config = dict(
    vocab_size=16384,
    positions='alibi',
    bias='all',
    parallel_block=False,
    init_std_qkv=0.0245,
    init_std_o=0.0,
    optimizer='adamw',
    beta1=0.9,
    warmup_steps=582,
    train_tokens=289200000,
    steps=9741,
)
Each number is 500 + 40 x the weight over its row's rms, rounded and kept within 0 to 999. Layers, rows and columns count from 0. Numbers have three digits each. The size before them is the row's rms in percent of the matrix's.

# layer 5 MLP up, 1792x448, rms 0.0454, rows 1523-1629, columns 64-127
124:479531520529513551523433475469536453516535497597458490556429517503497432481472477554473500549488542552561511511520435521509482496563530574508558503434551529491540507609493494457530491471486474
096:468560428507447509487471482475549532459389504489485420455469493548473467543446457507499484533534553587443473462552486503493427498469505570457518514378525509418515473511465548558500536488447541
104:594467508489458496506565485487433512487493522519450479490446460486514516556486493511489569450514490517517424553528439613472549561498512517518520509462481485498509504496550505515492527518437492
078:496516481526503493452508453513541454462556496487514541542507505452481478504544510505470447503476470483464415475524489509569406556461466573503478509530553469544526456505443501493500508467467498
096:476507516503477394440526566602426471486472424436514498525541484490519485475533522486534545551457554517444449528464503452515501561491503514452505480496504472522446503404469558514476527468544575
095:531511481512485562548578500576484457507556477538446558505466479512535502460451472468467568412520524486549480557493465575487526454487499469478501487551563505440450446480444481516523494494547532
094:573579468421430525488494481503496531442534502534524502503445542486546481515462470489475500463456513506523567434494432482486527587437520494536458459509493527451536479614492548478467522530500485
102:491514484522422549518543490521476498475495538437513595463507541468533557448548496506519477546470510525460488439541475519491472485516487512481521557552503487454532536533543521515533485457483462
084:460516514563501533407466473538425440533444481523484450509563607453582527407499537480460524526474567502481458466467470520517517472440491508504493545481546456485382504449496557486492524564491504
083:522492524466373455468445539541545472481541469493480539490399510490521528554492537558465546532496466557446507491480512507548470437540495417524516502487450549481545527571473483470468484517562492
077:558501502476470506477557451517513509479523502482425538508611462523475502551535500477484503477519523495499462554529503444513492462493527465467487506481442581579582438594518466517449453549469459
087:552533475446516508503501608508496479540446479482512457525441617506563528501504482554499496435574463524506494503475490408542452534448574549524486448515577523540401508534454596484503547539449514
106:550477439484537473440443497453479544551470525480451448502481458484528483487496493481600658499488489518507466500506473558494520485471498526514560450414492488436523474510489508525489514497496565
095:446451444500462530463587516488483504549479516497499601492458540503558493488548556484461508523518467549550547520527491610487490512504470464491498511497500477403532529530544486473447480522543529
084:526525516448509446470500571549544511453498535429477510521430536459488500516493399503507507456490560530569480539496432386526513487480511517434482484534477459487534530488560515470483489467537491
099:536541513535437521498549433483458519501515508458432475453575538500562526550542502539490482451489543530576465542528493549507514496498522528488543496530454453419581491499565506550458534538478524
081:449503549497559485498490461493560391520397456574519484579515468478597502468511566546541491477469568481539522490493474467553557527477538508523553425515443453475478511439479447569575555515510501
098:473469449530417552437537458461487437484531483499523511527437526554507475467514489441469513532506448559536532554549547510579443474502489567498511517447482613485527493464461415473462480478584479
107:485581477508442529490469494532461535469425445517542559540492515518494549412580523468567464491491465543524471463586550547473400454535554505474511505504540453520472526586547491513505505495557501
105:545540501500567444524380530445461500497463481509442572494522423521417518543557463480507568540523594511444443503569479525452455517513529513462461521494442516515536444507525451538475476522519534
082:502516543438520434490456479551488466507574503471582533471594507546505573504520522502500500495550515515524496516432508525458489499503498546493477484507469465482507473528540514475478513509451451
090:514513510532455466470447429494512450435515487514480492495480462481550474539477499519477555496508515506510514466494437543459451482551509483488490523569471503458441481486498478502430501513542556
078:572478471460513510513449534491482534491487512457511534490352508490495585489547496483473483490529548491457495472432548491471490454465533548431490543466556469521469434456571509462514488527505509
079:483578430520524499476449550479554489526435494552487558544415503521507455505487492583473527538496492517500507541519535553516496507539540528513528442569531449454557459600523493540472499543563493
098:510489522542527515482512477533438536580538502532502450489440485462537471502514488509450510528465468484486522546504493492504529526499542486487532525495427515415473623507547547487500505441510481
098:485524529501437478583444513515582421496561457504530505537539520537571535485546430476494508412555489463463515560540492507500438590530496421526509532515477557459513511482488516533481519458468503
118:505525477465500577501456480467470480466527486535386437596524485502504435475539561475522583506518498494510473444527467453488526539487447514505582489448522495522541521532534477607448526442445505
104:497586576588537555537517485581522494506515414471472460513514469457533558576577507512511509402528443492465414492482523461502451513420438526484560481492597488520538566516504552478503496529470524
112:490511541484509481520425512520454475539450479487500388557545522518538470563464526560550475486540476478487542482535436463486425538481537507445510497572476500452481532553528545526524532463424487
101:580543480531557522518432505458500393498522532472503475502515503495501557478463423478478538539541525520558513500491477402493472421477468507558524512515564499497490551486466460571492495508540511
087:574527542561564541507498574475402432552440503469471494534480573478534419481514521467534491533478606556452486496497507515491437532487514545579470476518519500460469467473515439564546477453527592
082:490474506454468480508577516519573547453521484529516533449524525544481537530583574505491524488565463537489524514466523454593481531475509514499596507438518522532634516560464508440473512516502413
084:561484526490469490559487483466560448469530477491540499519483469515457449558564523581505525400495528464581455499575497476603521585542554519538463444541518495542516515598448503513509533499465467
087:507490462550451525427536488541519543475488422542525478436495479509507523542588482521472539474565526527503524537476552519556514477485501477519615475510478538421568477483509541508427525516504450
113:524492474473523585554503544489435467406537491503409469510516500533495540511468526511552501462566545493482485530480525563481541526507533465529580541528607486459579523601547493531505486516519483
103:522489496504453422503554522477523512472512539525501490538513485472521454466528567458523520476446534497598501497458502468536436475489477443483593458486506474573495473516532504483491474468510570
111:549566483518463508467490536421463478469454540504439509486568446548478454550482547441535487501529536505536459479502456534508519496551481526472489600440480550475558501562500487572476529469513525
101:437581493458490495488460510476515518499477394546462481562471477531475496474474486464476501501524517498518457565532465449491499497503470551448572470530524457450486475549506474492538544497581492
095:545431448532419510478509529513493579529467466486547467546493477541464556543565560521452510543505492511510457555494512565578455537504524532482455483488484471418442512466563476553439525488518431
094:600478453524467527481505540527509476476555495503435448542548450545446403544462419467547527479514603495521556465453551502493560544494527488583499501492524496465478556503475620544436503494547504
084:519452518527513492509488428546568363491560476458493468481498513490554474501491524439462512473498501456551508437491443528508502462427508482507489533552461440458474538475499576432607556507507494
077:573519427477494532484543552456583507555384492564467502585418510523485475483504587602486518514457421554506456529495467411619461546475525544527468396544443497470510527492457486532513493524510503
116:513463504553518521478395467492353484550492491509432551415559497494519544506491493538444518443461578545587472460485474479475501491565479518563540498518572522504481524497560488512509506485548536
102:505512477551484529504457464536532514515521460515501499480540481481523546427470540525575511468496579489563459484448418445524439518440554510440476479498581474487518514526411544478437499462523476
115:523583442499438458530522498472483463437486456505442545538501485510526484536569490510527578477515526543568515478494441550557470495511494496521506502448522536468473511529564546561551540502500540
109:465520552468491498523523490455487526496531513491582517438511481531528513488514565482542522453518518447532553461513480535478558504431490489444541512474538522536497550530514457527459508479599487
110:599532410487542404465506447473498518468488512524518454532457521465461519459541570524482521517569521521563501449529526539550418483505547523475502511519543447495477505550516545533494548470513466
107:497526508483522554580386537500526409504498494510467469502390537535493485495495503491586544433631504576479550521488456476492489483509447563538487498497551511471527525514488530488507500536547503
115:518553457572470498486534480565435474411483438579526484534468444500544518506562451477471451504521521559465476529492512451556464474509565483566536569501508451519546603495502522539540500484466541
078:465528454522449477493495498477469460586424516479550637538425551537505489467477500473539479488521505557534547529493490587434495497501491497491520568448489535465464521552582456577511495476589543
096:482426494603485503555440482482473509501503445504458553494562488515496520502512524488590499470438559480501447469537517526450472524481499457415502496457501517560461490498519454505546498479500519
113:478537467500508570466435464493495489445507482529470463475460533556520415439519515525497510442489543611491529489486429510466488539576594501526523518395529485478547515536500558491514516415469562
107:569522462463556485587524507523451445484490500480513464506542493535477510551449513536519509529540492541491444488410518475504447485513397518454479546450563480493434503587508530564490514460523533
112:487598547565422518455404433457524501426555483497478432479509465543499493449486474490488538510540561450525470530478569554515517523506469502470519494478452515481495495565504515467425491493488533
107:516530525522483564502524472556576452527545488540465537604542458497532421443533443523527467511440478556490408541529492481506480506473531446469463445484461475467470491490554497520490563510546497
094:475558494444557537544470517572585518516499449501493533511522542494460520478493487523549527468516555518553460543528480461544418483502498563523492407538519494492484571558474487437499498529492497
094:472513514435607501551473461534497471485517477547542487541586571534566542555496478579491526428471489536563493504513520455519439573512481483405493512521517444451541555519503543475405496500464450
103:464489451492499522521526511481442521400430445507485545586576441535511471491458450530553498514531528486541475501455518555545492544521426567509562517470507582513483503473463538524458560547507458
097:494470492519440520486464507469487505511457511498529515504562467526491434473532493437536476496423483467475582520558490460501529546346549576497504457447436476509444527479457433536482472435541439
107:470459538508529525520586552548418520541549453441523521533574390452526469505540473508463478460531491480565471528490527509467484520459520480484458509601502536473523515453546522497473487487521512
114:423519494550478544490453564556489492551474428501522472543459441459523465462458501543483531522467461504442411463446488513563508510388537426452449540524476549524462527494512509559435528501537500
108:577501493478536496524466531416550481410445540579466464494464535550501499564549445478521563509524466489601521553515498471450443415486449565513485471579535529482479562529486514493517490491444500
107:561582472449501488530456492533507487511484441426474507500481531464463495586537540588493522478506617494490437499492471527484456528536483471496495459508601461465474498526543486557547476530489579
105:418577532481547505545504548510553533516495417585531542551586406548450533517530524519447491507604483555530504473492567537571494500508448484479507499524477492551466518477496518509559538469456554
078:538519553501413535513508526499492527472535493510454464428531496480496463503542524467544560501549509489551546499507522467577555468398537506478542413468529510586533454569454530513535503469521457
099:593446478498484476557552460484550526482548471488499463536517553541529476436441515493524457464427570455497510443580447492476492482512552474509474551551462568489526503502515592505445520483464515
122:483558484488552543508521497512519515519498482489415481558462441476483490497512496501528553517505509478513434438522478474506524525519510556543475463505466510490485545455530519494544476523514515
081:481513456457533518524445451534547514506550537475568577454522513508473538463481439496519521497501539531518534433531521563518492558520491529506488513527518424507491536538482473545504506464520568
084:494491529431521509518457553456550513511463530445500464502414546485463567535459478465500516489588507538531542512468525486533488516425541519491489561484579517486358539563525521493563499434491457
096:526575481537518531523533493545566423514541471512476554578479508517539430498529469502538481485493459515523516485475524506509479472513565463520453468491487598541419466468464420486502502472543502
112:484542517557487560500500512476572525546521471519456443494465363539562546466485456521577495481488517521486440385560427471527483592516592499481538484395490511510517526488471509505448509465471510
117:465554512524492557472499470544429513494506470460464498424510481447475536480566521484509553511565555514488469565549495563481519477490462458575520466498557491445473495496514563549458523401568518
080:531410533565451468574459466498493557494527474536432513390518558486526475522501463514580486477444512550456452477571455528477527467516465559499526452491443497575557468436506439542475490463407540
108:483532456567499561457431517519483474525521468511319409511529492488540475489478490482623555477490499494466516473413509478452510463511504535576515453457538553475485443512461494469498493478483485
121:488522511541570612514517541470508508483502489516481435524445532536488478490526539516568488500505530534513517544540477488529529548495577418433484537510460488486525525520559465499527536414501459
102:502442493529491470452449453467536468441473420469507453510512506571530492571465483514570461541475564528548514511459425511534454474458545513468553526561504440464512434521505500499477513489486478
089:464463473580448480437650531522503445464496461556478479510485429497580497483536508537530484494496518563526521477478491490533568510402566507489534453499467514506429461477477502452465517480485486
111:492493484537475541480515502485508525570511424467550503487450467479464472468516532485524509489539477523487523437556533455510512576520563529513518463489512549464512508497460525558486505511493466
096:476531475559508451457524468530571494499534505490569465498522473556483531444525532478591545508515486543495559448522559602531515501494529497512467518402597464468505479477461446506563542467518536
111:545520496551379588511515487454498529504521479529507443562500481563513411508505488458553417510508513524474563521600522452538553498519533530539425522511459487492511503510502549561480500476514509
086:539518462481496515490477514492500494561521465464548454498461517501523512523531489548430537444545507499444549512435481488538514518492513510526582469527536498485510460528439527471453497531462499
100:478581506450503443533560542495553543473545485542502508495530480502526468527493486528482461492550474477552499495548519448538465490467555479476441443459462450383517549572557465557483536506457436
097:429612471494491450537496514454471548498543495511448517530484548535485530426525582526458546462522447522494469546571478417516515496520496540474539486493486515453456552518491504499487513463607471
081:520472498572460461477525544453538535533471503513545455537520487511495451517545528459502477470480530497545552424482486445543535441424488507509512527453475473534460486450550536482541506441528455
113:501573478488571515527489507513461511517500490538423527522535500456495519499468480548475495443486495461476492480467483461513493532466499448534473445483534491480568476540497499546550506514483518
087:454500551466511493471507552539560436469507449491462498492463503517562388584484537464460509524563484533456420481499460487497488537404470594454526587456509454474445482496472513523450504523525531
090:469510458505487518534481484523587519496546530463464498509546533572470525473478456455532517497580467498462552478558487564513478544525539477460579535457463512495481550569489450508457550496462508
111:548544567532421523513479459497505533486525449577435471481495505514512481551482473530538591471474491506513531451533501524537541484502546517508494503481480497508453556562498490510465506471519527
103:541489479493497429455499548521475543535481392461433524510490499435515449529499576577491580501492539547496420482517485579538501512497476486471507507481486446488518460623452470470476545467531482
105:514558544535505530423509533550501468461506482572485476548531452484474498579473498489488498502508537487482420471536568462540453566505529459469521529475568553512538477541545568501503540506494581
077:479519487462564515527444569543589503554481536464496566492367525524502502404534544491513522505532546532452522529493510551485467518454544525596478557436481494474450536482559570501474533497485546
104:476543563556459528504460392499512555505543504473439447418523553446549498483537502469516536493501578513517510509506462515520508512479516538473456498521517434391533539474495519544500500512517443
092:444530529469456491500531511498535471449530546525424517502371508476456421492462522553477517523496482568478481499464516485528449441581503465560515489493504487512574456602495480508414561490479529
118:517514434540492558505484488500495510458488515493537532476532476525455520495568498522464525521481516553506495487521508535480427484460523445523501555469538543465464538577507585557470514492449488
112:452501530432516438533452426527489461503541450481430497489521518482464488488527526558434626535511502491538473477415479561542475515560437480463479498571484485495491489501514484473454559519495523
125:496547493569523555572466496463509488476576511551474438474474539603477541435557517498552545460599520539503465501616511562463471484521510528507540532520557619493573456532517473563502510416486478
098:518541507553539440475466480473478475527474512512381469426483451494489454612510514568471526503602508481543461508532488556419515514476525481497518472518522487401437455449518472508480480498468516
107:516474490535517503498524533419574499467473478501500405575501482555567542417490449540524506506504507545521436489523489515527464474469500577516505490513496453475461438507472442520479465486489488
112:505499433515567506520495562466489467544414479497457491544434465502427489587526495559470492476559464501472490549528479502536553456532481479542491512557545439557487487533483460496482508506503535
104:458442521452529496508521536556564483393574497498528489600519497509456433491579523497487516432527422479480499485544552458558504492484578496472556511573532589482524557507531501448523530553488474
104:502486454432576502507522529520534516528504529547497574469456532476502551440591496462554525534491514505516528505508515534525494549499526430487500462477499529470527506517536435517518543494428502
115:511498506527475462458483451455484504535533456464469455483473491459477531532591478519504515434436590456572476496446527444505551455487489538474539480533531460474490524478477491480489481488578483
096:584530447488522519427436561507414510452452434468520558494478510503509490455518550435502521526536486576453481541512525547496468477477510569510538487461575457539508487527456481479514541496474540
097:506428500507531519497488491497511408493506503470438512451511527485549518506527493546458640417524461517554447484443473533475536546490488448453579437555582586462507461420485484498498502513519530
100:474458536487469419418405576507465501455437413563567501474503476559485529527541516528543530500556537486453484488507469470582404523523515482513523589482522485459496493574531488509531542433540489
109:531533518424456480429460456508537427473488457625460498531512496534552436502529430494508513491496429530541485517548440480508449540508587557521490465504514515520477463467513526500414527523528472
103:510495485496561526477501508507493477551421483556546512570493493511475497455458533473510531491546517471475538513554478500553504469511532579514527495439527439500445571504533500570477556429466457
# layer 5 MLP down (transposed), 1792x448, rms 0.0401, rows 1523-1629, columns 64-127
144:532487494536558480465564443485499486496527535516541513500455468457485452472438509491530518512506495491426449511498455562513518521519524494497520486490573494425532568485531484527549449521423512
096:546502471469529469490604499516501568495541565488518511466528399559533580422443509551516464493596493508467498489464515472487486496428473578516526512499501534529516503491515483492431436537423493
099:528487522506449502513538491532560547460556577528526514588491522482542467536532536500524368523481454456467485432484528508528528532457446505499396550502488443523531469505488420548478476570517547
073:531468503543460484497490518489469457496530517390530495445534471539493548545439446518494460496479544477485569528499504531440496505513472523525577534496540579551444476492496497494483542539531528
090:534449466539487581534500450526589532486497588509524547420502556469462506468478521500489430485555556536518456492466470460453486445525545569478471463522497579512539499545511485526492504488547470
076:464508490495511442478443538459553512500524550530572525480500424512495456492402487520546506497444515529491543491498437497493472458520508505502496510536470522467392481446589497499474483448475445
089:577552409509468565507518482486566578495526589517496470519464453490415514413422566571546481533514478443466448478474476520472457449557458503447459509484483489463469449509548519492514449565523447
097:514484530496542516487527525484455537454528507474509480475468475504492492463560459529481568509482448468518431497493464470517464512566524468450498495503435513565483508464532515538485429464579460
081:517455550497476482469524483475477492466509470464415499510480490462506468470520482477461489448495445487472562536460501558472509508591535477475466481563515498527477538470463562540508572484467504
081:436501468497523448524479552562475446507526487558451470572533556487533484508523430448505461428466520451512510490507434523482500519430406497531546486382486550505495497465458530476531515558566492
079:401497486563509506527475468503476481510520562494453448477516499481487452545516491450457453511487512423573512558510511588426489501526487492511490574509463474500565457492472561509480460462532545
084:438502515537488494551525500435469508500523510524570542526425504467515520497414570490512496506543514486517466490529520473510510444474491500462493488546473472512494465459457500580520438612507382
101:505541455529511543476511527560502465568478497457540571428451397481482588511502439482528602490481496567437505455505456476500511536484476445568538515509544507474536510585508487560426507431488483
091:519500495463499503572472432459540458467532543576454538475461525478539533583475489467451493530467475491504471444524563486486544450470525391456526562536445516548520462486443467486468564522535442
082:521536475517442507502601572520489534536512523463487582439508511517488527484511528464526458434453516511450577474539554534467491481528456539477507441439500564485516499476485551562505442520499571
096:505539506531514528498543559558551536568513535472446474547432483513526498494533491472369471540467514547403480514543491469517453515490467510524427491489538492477457531479478497541484502472588564
081:445432557467521490543525526543527536487499415528495491517489492511555459522532435508532555456404501466494482473482488456465440539564481508545432483563555491430562437508476497503546594529482548
099:508463515458529510500499546424524546536513522421544504508553558487505494535426477523554482542586549473484548511505553504446508478519469499449506479545446468479505501545532490505556482495498500
106:421456529525495490480443512479478556484477558483515510461514532492479562482474534510529495470470542474494528475550471488450429556450474468470550494502499493518520536530459533481527533544543503
106:522525467528575436457478507577471425510516515487475540554533557448474503540526512512506527465501501460472507462493527490518519461506477493513554505376533569571502537463544537508485506375478518
081:470512507564556531510529481481578540522474504462483493487517487549513459493461457484509539512539455453508619550536528522507504456548468572566517529510449492525604433428473518528499470499530502
091:464551594488554452517473447419482498437539512538497478522461536490539493490467494470500471516516529521520527454518504463461469491533469424506460513488509472481553448459530477531485513520397483
077:552504469455515545497510531466464590482502533465479553525536491563540443488505477388553528534507491486517536437518544490454506490513566482478474570535512525507585538484454547528567554508534492
079:516466472506493503569524490528501484507470484494477527510499462576528558560494506463511568510465486525397473472507583506472543548509478472517476501451475465506455496469462522477477514539477585
101:524519527440476465525465495533518562533490490528486570477543584518431523494534483524495455518553577412408486478471526471487522462498505455536508481456478517505560455483503391452496432474474488
090:464553464483534572509432496440540411533481498506516478513471527441521490465476544472466481497442488485481418522532449472459475469495501562553476516520473440464500526412483576517498450501491535
133:432462540524484544493442513490492532443492482505471494474473486501453487476478535484529539442479473521545504507502510556432540526442557509492492487438442495557486461513518474567563585446454473
106:518466521549526457492579545470504451447525531484526566522519510414520428475486540558461471434505510535488549523494503490540479496495522524537497450507472539409473486450511488487536338510535424
112:485457536551550519492518502502483496498490572489550457578473528534539457471559499503563455478540517540523509573513474472495525456503504440477509481533413552450519496452543519513559568597396439
101:501483469565472480537512522480502550510497524481495585500512567524481561498507444500510489470512464548469484465466484456493489576482506546487478463506574540473499460471417541505508478503552486
092:423512453490503470520508535414521544400518440560574469452470467527488539475584429448472594476514444431536497532575453541541555513521500506482478550491528451528508462506471459458447571499495462
077:500532527486509443487500567509463538532496504488537493507537610499531438509577499407380431541509465533482526529533529551532537536513464503551441497484535457427448561393441478501505473519528522
079:436548481489531466458521536504460487472539473528489485482525436506451456520438468470448473540527522470517565506520525521502541455504479511497462481527554559426552504441453494524458562556507439
085:531506522516515509447567455546477569492556445495566464438446503495562522505545452459465464490486505500487517521450514560497531519568585512535492568492520515465524520455511552541520534513528524
111:520513527463565441518542530520466545449477475453478490514481593568478483485496434489462470551482517512492425541534468467520522511495469537472462491485530466440478557472569495501482543465525566
103:479490542531572533476525566525537469539532524446518495492529499521523438549509483531497486509503482501441495539527488472500494506511484495501449497521444520470469536506515578466552541530539500
114:432506528531474544468543552478467508501532502483505534511498563578510500508559493518502521513452538438491480456454535496526450549469408464474483504577452478460496583481507471574530536434474517
097:542535490503536520523498469488506439576512471460484470563513499502549551476546500467545504552500463502509514566449514505519520439481453448414451448505523503488439431428513471503517535495529447
096:525556497474492516487501489526446557497459573465471514540423520414513545524461532469502461437560573503428533462485594518466494485423435515533433504474546498522490537580488526472511432510456489
083:596477501487526592528476514524536444435482505470503452436487480493446528488512486542476488561499584479532487531433536502432546516541494492514488501546560502520515556523538525531460538499440508
085:462486478499473479566456419521529549509508523441554533489559527540474523496523455448485482388529430473517499479507489486473478505431526469401525549542493503552549460464475450469536552506532502
078:467532550392461524483473514474494490473485532481487466492484521494452537536515501467488404463480523540497476531525453515514567502455478495517470512519545512494497492431467462493495494554526510
122:542484478471551518471465523515527484488477488548509516455500438467534463419483515522428515408461475519583435490489527537473461449536514484448535481501467540437450474458527528507517499566437476
100:531485454495513503503553506465554423493497551496458500504493526523536427474495459500548418545476486445458503528540566508407577471574531429492517412553500542457518488435525486416492508494494485
105:514497523488544471548515535515487441504497528504431534437481562559537550521560502452451416438507532534457521476507484508494493454530516461519536505497557566524499478491487522497504647493466543
113:480470568526531489482556495468532435550433449524552514532472503493468492530511489533547425463538501522531445460558495544441513452521500460520463509489532546542488546475538572476504514487454493
112:537506539490540408527434428521439533499524461499551538474507509483501524458497570502529508474522553482492455456573475569566464529403442494480517543544534444493504481530486499485461475509486506
109:483486434456515506535455481521520479479518587455503480511455505557525520430472488555456474581510504550524477505563514436552480615520546474524484516547547579511486509528520491462505582500513496
124:511496587496483487544540491528520486555539565533502521533515487421510513447477433473546488460455479506491541485486493517544506568459500520497559493493525467448452509493502486539529442479534506
081:451488568562561530521518539548434534510502458472522485502497474585517527489421485463512470476464515464407564478464538465491543480460508479529518579514547435432519522556488510433527532507564545
090:475538468465502421525471545545522474512507549498535505477500511345469492505491493577481483519510449579457537560548561490493478467439498455482510506487472504500529505534471546523491403557454527
132:507500494554562521488599465512547555497526507502475522501494476432446465491547490474501488455509508491531530486485503513472474506438459512505488519503496543483533560476466552517445513480525475
104:512447466538485486504413448444544459508482534500548452523473510499558509482510422510520536500478438466501507421557510503463533575543595467564535454508435507484509573460516519471526472524565523
108:537429510547473480528595499526531554521497516525496521499467523467530515495459478490523502486519475516545514521475470480435490545561523437470519477472451540472538534495531505486503573431489485
119:511483485459525517551494523546515461591535509484455489536500585449511501503494525495570515436460548549534492418484448536470458449467480541492441469509532502402417506531475501532501504468591472
092:453570450455516500494513522472489511524467491568499425523600476477476489455473508458508533577513453526470413533540527551498551544488466441463373491479506483497502479489504601518529502525509520
093:471486507514488469516529513453474430516497461509523478484476476555547503543507488473554486438443485471460426495589478541496518509519507469494477467545554417523438503409564519509497567476529488
105:472540532505509577473543509544531487444546568510430502572482499514483426571477475523364511487409517534464505518525482563479475531516470471521457455483501553508420483522515464552466486519445511
099:474524484505507530534624492520561447502561487478471538469455512431432457519504474495501472438481520465516463475510507416449432504493511445413575491496553499498533452458552626573567527500435527
102:487514480586383517492551594550505555483423512555558408552487512476462459484510496523424515506568504459513519526505472505470515522581502502505525516437485491506477523471521474543456497548470472
099:515517497474497513466496501591478449541503582457514551453547514457429506507536451594470526534542515525520498517496505493540502463564505519479485514548471526502527478507501519468513351498464513
096:463537542472527514422495518488531501492532544520445523551483505527449454511467525497463445498498527590441554474440510544526479430567440495511435484496476465420486468480465432524546591540416489
104:574471462394446447502578489529490516474480497473534466493478509487456448555445522537552474485484476468460552458500502456492520505525513389509519530449516453525478477592525512519458494462406535
107:479528536444481530469505479425486533503529534495524518483480543461516495489451458503514548470528525548507580530498576526493520470472507499464490536533516570544540500491496477410479538495548516
078:442554491490453510477517560482428494514444514530493496454527589495488487467486487463486400485500529539554507448542542633481514533562514507518427553508519424454423550442473503504552495536531534
085:559485483450493461551544447456494518505447521488488552505549612571525469458492574512561510516535448481489504518415456431497465443515410490520444497471493472461563550550557453467513511521482494
121:469468532463458459491499491512529551527496510494482509520510492393444521494504478547540505499507499503512492470497477505503483552471529496488570506527513561527517584467532466442491392522531466
075:455461476512451417529533557433479461507497535486559424475468522555513475536505453443435492533454564428435502501506483526445555531491571471469487544571554465440509477478480518551499563475507486
086:533504568455516483523454553530507528450495528505516489544525495536364476422441482437511559512472526511509546526511495533475536469484431493486462506475571532487550522546518490460496451538477573
097:531540429484507424476476526479520469490464446404513546522484612529504493514513522493469464574490568523450464517506461466513515491506455517535473489557528432550530536508504594522494489504561512
102:472472544482500531467557464483457540567531527461477475537495528430467516508562526496545534467430599517540495522474452497455495485524465569441485475497537484445508483509506502573464485490525492
112:466502434535509494400516507508520442410458552523526525452437480515585490445514535484423547565502487465554539578421508454512522569474506511533460486504532507566522486528490532541435551479458435
089:486496524488528517521548497539451477470479480563541499555485494559485498535515535500435482494471492509511471525470440529501524527481484410563528535533477519455469495468503589469504625507498496
110:433478504465460489543501538537568485521463477525493488497486438426557431499490455484568502553457414539493519489555558529470442500448482479448474491459507496486477469539475520500530554543543468
125:460499528632478541620481534494445461520505556542480435523482523505540463452459512465488498503483496489492563551557572516454504503432468507473559498527569472505559502447574496486463524549496474
099:527487628531470432490501468526531479479530534477547464581477559512460459523471504498454556537501586523534498506458384469511507496556468518499364485536472462537505589487509482520521537522501423
082:497470469506522464497500509538471525497492555515521492519446462494384513443502480547452563426481449535465495455532490430484482512583524532515454470569507561524522498510421528457451470540490565
116:501510482443516491509579516462535518573484546412483473423539455455498531453521476521558491490531436503542525479472485458495526543533548499471482487453446544490463568567416525451483577432504504
102:509504483499478513543451488489475491546449518509524461514538518439489541526534542504498488462559533476458497512469496468485499502513570503453559483555528588530454506488535516467456449494443425
115:494483466390525439458486464545451489494524517475538514467536499507495511529560523526410634476485465518567484453439479536519476561498430462407483475519497522521483478472515496437557552567476466
081:476478538444632497543397508501503506550528462538506481525474454532485478497512446433544550526518496426489485412558442422536472503517476461507508500531464554555516468465501447466498540467499518
103:504487624552481553478553519573534412453495485502491514464456511418475496533509530491476451482508439483476535450439477484496498500427492442473483507463520498476526512508464488493515513466483529
102:482497533486530422464530491491525512479475537468506472487461485536518374567478562473518552549515577443485433475484483470485481419479475515492466439433447557473500510467519552532522500566537499
074:432509592470501473494523475455489507538503503510498500448516493524465521522424482456489485479515465472441519481437499475483495517542454519560523502486499495477494492561472483512531441541546444
117:438468448495471444528497562494527578494499431455477440473488468421512477440435558512498477473539435470469389553475475484523486572531464494536508477588495440544479472512490546483496548474429479
081:510478469515530415541482501468475510488531554506546501504464471530475474455466466527573450489525570482450523485489498496538496512563455556423584522522514444494505462542543495484376456411481518
089:453533566461522526478453542521479458547520506520505505461521551578520497478471501454515565526544568397404576512458439552482579526531523522536527446492509499498486458474501553460496522509489510
105:521430542432476469482510491560503525475476469507509511517535503492425474542507508508493435483511463501476512553512496473488501528503548517502463519519497527513469492478529587425493536461493443
103:499558534512522482534556446532544488521480484430524534537485402466532525595527498500428511477498404514520463529465482523448451503481424438478589489560536429465536527512508511495473541509464479
099:515501536465519427450534517513464475471470563457417542544462538522533501514558463469477469510530431452498447411460469530442541514483547518512451510479507530564519484465411518432508508447516548
079:481453445499446481580465504483529509448509499468548471526529476541455517457406538381501487556562511493547556526485479513414479467495490449520539522530560485511570513486470472473449521517485480
099:548483445504464528531559453423509527422460469548519530494504450537460571359557457474461512531582439514513470539523538425464568488541515498512475505468462474457479493545470489482487551488529470
090:482512481475485519505523483518480462483418542587488506523463571568440505507575440541442525509482503536480430462526558480506502485487498515503539517508448552565510480488485541489478588480537538
124:479553516496503503523510542463513461485461505526519506453518465563465460552452539464438488559496521504509511490527392513486545396441509462536481515389451508537434472507466453534550505512510558
115:489536494507504467519551488507443475570479501467435470481482478509537473535479491503500553532499505557508571504563492494475467531579501534477463512488535442476490470432539508510483573467507433
125:525433478428584431479481515555483488395476522497584476507445533491509506492549547466454504514523525512499526519544554459536470466537448485479522486467492500456534474471483578429525528467492508
092:543508420459540526463512581511514539552487552521475575499463590530498491476565514467476459526485424444463494504498525442474484499551507510481486488437463472501587543507534466462473494500506483
104:515449468539528516511478505477493486534480509546496534509491490511512512470488497528447509549494484514470512510485505542445463586466539528407503501566450630452510475486508480493491520487485519
114:548474519463483566530478470456502507492485431523509500496469493517507519460479544485523477494503553525439513487509465431559477487466473566485519537437525503473472540451521495484449513530475400
092:516540454493577526472455447474446456519506519379459410528520510473493456575496522478451498463511516471537551601492508460513535512552501504488512483449524503457528449523480524427465535437452479
097:553505457517489481490507486467537546538542526498467629552552447485546493531561472475522473552452523510464533491442417459480464461460554550492550509533471491484530467569434473502463585545526421
110:519528494518517474519565445444552481572503528530551519479535578377490549496452521559511484493488452575453502531537575487453513555491473458479475456538495561515552535604554543475445349484394488
095:512482519520533434487479565481567509493508405470510524542477484473489486443438468456451465493516488550424520440482549519436480504512493463484548487488514501490483577576504463471501549503504496
102:531510488502525535475499551493483524479501509524520499557574503535437492546524516488502442539462584526443521496568518463583479481580458544477384473498487413569484491516530472510529545425516504
099:522481539482563523497445534498495473576554382560521484481497492472489463553407476515526454523537512535584518505527522533490489552625465429529516486497505483490544536521552491489485566484493488
123:526442447501503433455443446446534498503567464500490551492534476449547543516585506448539536571425463530485422519497547541522513570484491409455514481517523487436535542476507461436503444588493572
103:510471542494523517509529456443569503574480508465510524587486548538463493509529478490499476491468449462501479510501482535521519540472484511434419512505430561557488476457499486553527553472493517